Each number is 200 + 20 x the weight over its row's rms, rounded and kept within 0 to 999. Layers, rows and columns count from 0. The size before them is the row's rms in percent of the matrix's.

# down: layer 5 MLP down (transposed), 384x192, rms 0.0796, rows 209-215, columns 64-127
# gate: layer 5 MLP gate, 384x192, rms 0.0859, rows 210-216, columns 64-127
# up: layer 5 MLP up, 384x192, rms 0.0844, rows 210-216, columns 64-127
down209,100,188,196,203,169,215,198,201,185,215,182,194,232,207,170,222,233,212,174,203,226,183,213,165,181,206,225,204,238,200,190,184,203,162,201,220,163,225,189,206,205,192,196,168,180,229,206,209,179,202,224,213,198,221,184,192,171,217,204,187,211,193,193,194,179
gate210,103,167,242,224,196,215,213,200,162,167,169,187,177,209,153,207,195,216,244,190,179,203,206,202,208,179,223,201,193,205,211,217,217,212,174,206,235,233,205,242,221,201,199,198,190,192,194,214,191,203,214,199,191,181,197,183,226,203,176,214,191,221,181,221,209
up210,103,189,224,214,176,201,199,191,224,199,217,173,194,234,162,145,174,237,186,219,188,186,201,203,220,196,222,170,225,222,230,196,199,224,191,199,191,202,145,209,186,208,213,199,210,191,169,184,221,179,196,181,197,200,210,204,209,234,209,207,199,214,171,187,200
down210,102,198,214,209,190,197,223,227,240,164,198,194,175,213,238,191,171,202,237,203,171,207,159,195,221,212,180,192,187,195,172,207,177,203,205,201,199,214,191,202,200,196,210,199,266,166,174,201,225,197,180,128,203,183,198,194,217,183,220,199,185,193,179,210,222
gate211,106,196,204,203,182,188,225,200,184,185,176,229,196,212,222,221,202,211,214,157,182,164,183,165,221,210,196,211,210,182,166,195,183,190,209,194,181,199,216,212,217,207,161,203,179,194,196,212,217,210,188,207,182,213,221,208,189,237,206,202,166,242,223,197,171
up211,099,204,180,187,230,239,197,195,188,203,198,210,210,226,229,200,192,210,240,210,133,193,164,189,231,241,179,198,172,226,193,210,227,182,182,170,211,214,187,188,193,187,236,161,230,218,224,165,204,193,214,217,216,179,269,207,204,166,156,195,202,171,217,161,176
down211,102,213,206,191,206,225,199,183,180,178,199,165,188,225,221,206,212,200,222,208,221,205,190,188,203,218,197,183,174,186,211,253,203,197,173,192,178,245,184,183,223,187,192,212,183,199,211,181,218,187,201,233,180,231,222,231,184,199,183,171,204,208,252,176,161
gate212,098,202,204,178,173,195,223,173,224,202,212,217,152,201,174,216,223,187,207,224,179,194,208,173,193,198,188,216,212,178,198,226,214,217,205,221,191,192,232,230,176,209,198,223,177,197,185,213,176,219,223,216,164,199,205,186,180,182,208,195,217,222,222,204,181
up212,100,180,220,192,199,205,198,181,226,175,219,174,198,171,193,204,207,210,137,217,198,187,202,195,204,200,208,181,193,204,190,210,184,168,202,223,227,231,184,195,223,214,202,185,188,217,205,208,205,202,183,216,179,182,203,189,232,213,177,192,212,182,208,222,203
down212,103,218,234,185,195,180,210,190,206,221,218,209,176,178,213,179,197,177,162,204,217,205,176,218,202,170,204,195,200,182,205,166,172,200,204,190,185,201,251,204,191,172,167,230,201,207,205,213,182,185,200,228,176,212,177,184,213,169,238,210,192,254,229,199,208
gate213,094,177,166,221,206,225,239,187,226,176,200,195,191,212,212,195,201,266,198,208,193,195,179,233,177,179,212,215,238,178,196,195,210,207,194,172,184,221,186,190,199,199,210,170,190,197,185,203,218,155,225,215,189,186,212,191,187,166,192,208,172,177,199,170,185
up213,089,204,209,215,195,213,261,176,228,212,199,224,216,209,235,221,189,216,189,232,221,228,187,235,220,206,225,220,197,226,187,179,197,175,182,198,220,186,212,203,183,189,184,206,210,177,169,209,193,193,205,204,195,225,218,218,223,226,175,200,184,226,216,183,201
down213,090,204,190,191,194,190,207,212,203,224,195,189,207,178,152,213,182,197,180,216,197,166,187,181,187,222,163,217,189,190,166,201,208,222,214,193,208,206,177,172,196,207,203,212,204,197,216,199,186,218,218,228,191,176,208,203,176,148,192,225,212,203,206,211,209
gate214,091,195,228,235,177,205,196,197,193,179,196,200,225,168,171,193,211,204,186,192,209,177,196,206,206,210,216,216,217,196,236,212,199,198,182,212,224,221,195,190,189,189,226,197,208,192,197,216,205,194,192,206,219,170,212,220,236,181,166,233,165,182,197,213,202
up214,097,164,182,202,176,160,208,185,189,213,209,196,243,212,220,225,185,206,192,207,209,202,193,190,194,205,211,210,246,201,209,238,194,157,201,203,177,210,185,167,187,179,189,210,211,221,182,209,187,206,207,190,225,179,240,205,190,192,229,188,189,185,178,201,215
down214,100,180,210,204,190,175,217,169,186,207,185,214,188,236,192,183,201,212,184,187,166,196,219,223,206,223,213,189,219,215,187,235,241,171,198,205,213,180,184,204,182,206,199,190,229,171,193,216,199,194,182,115,192,182,209,214,197,193,198,187,232,195,206,189,171
gate215,110,205,204,216,193,211,164,228,180,216,226,172,192,156,214,198,220,177,177,192,178,210,177,161,191,213,183,174,183,161,192,194,202,184,215,187,220,211,170,217,218,198,203,231,178,184,190,213,214,225,186,202,179,204,199,193,212,175,177,200,209,220,230,182,198
up215,109,230,254,203,215,198,228,168,216,150,165,182,201,191,185,234,162,218,205,207,223,197,185,222,204,193,193,202,200,248,220,191,218,230,203,254,177,230,209,193,227,192,223,181,217,176,197,207,192,172,200,222,209,180,162,194,211,205,216,219,198,175,198,207,198
down215,098,195,237,194,242,198,197,206,206,177,179,200,201,189,231,222,192,215,195,258,212,198,213,182,179,221,180,170,201,207,207,207,220,233,185,214,176,190,181,182,213,216,217,195,168,210,208,199,194,197,223,325,214,174,225,221,209,212,194,223,187,191,162,192,227
gate216,102,195,181,192,202,242,185,210,161,187,173,178,186,169,170,191,184,191,196,211,200,184,198,190,194,171,199,199,214,215,227,194,238,175,212,216,225,174,214,222,176,214,211,223,207,212,176,196,188,211,187,211,179,193,179,178,193,235,188,220,221,209,174,185,200
up216,100,191,191,212,194,165,175,248,189,219,213,172,241,210,171,238,145,222,209,205,194,210,211,195,200,187,223,200,164,213,203,210,196,211,200,223,182,232,194,202,190,211,214,163,189,239,241,188,171,190,247,223,209,201,211,184,178,228,204,159,165,167,204,211,191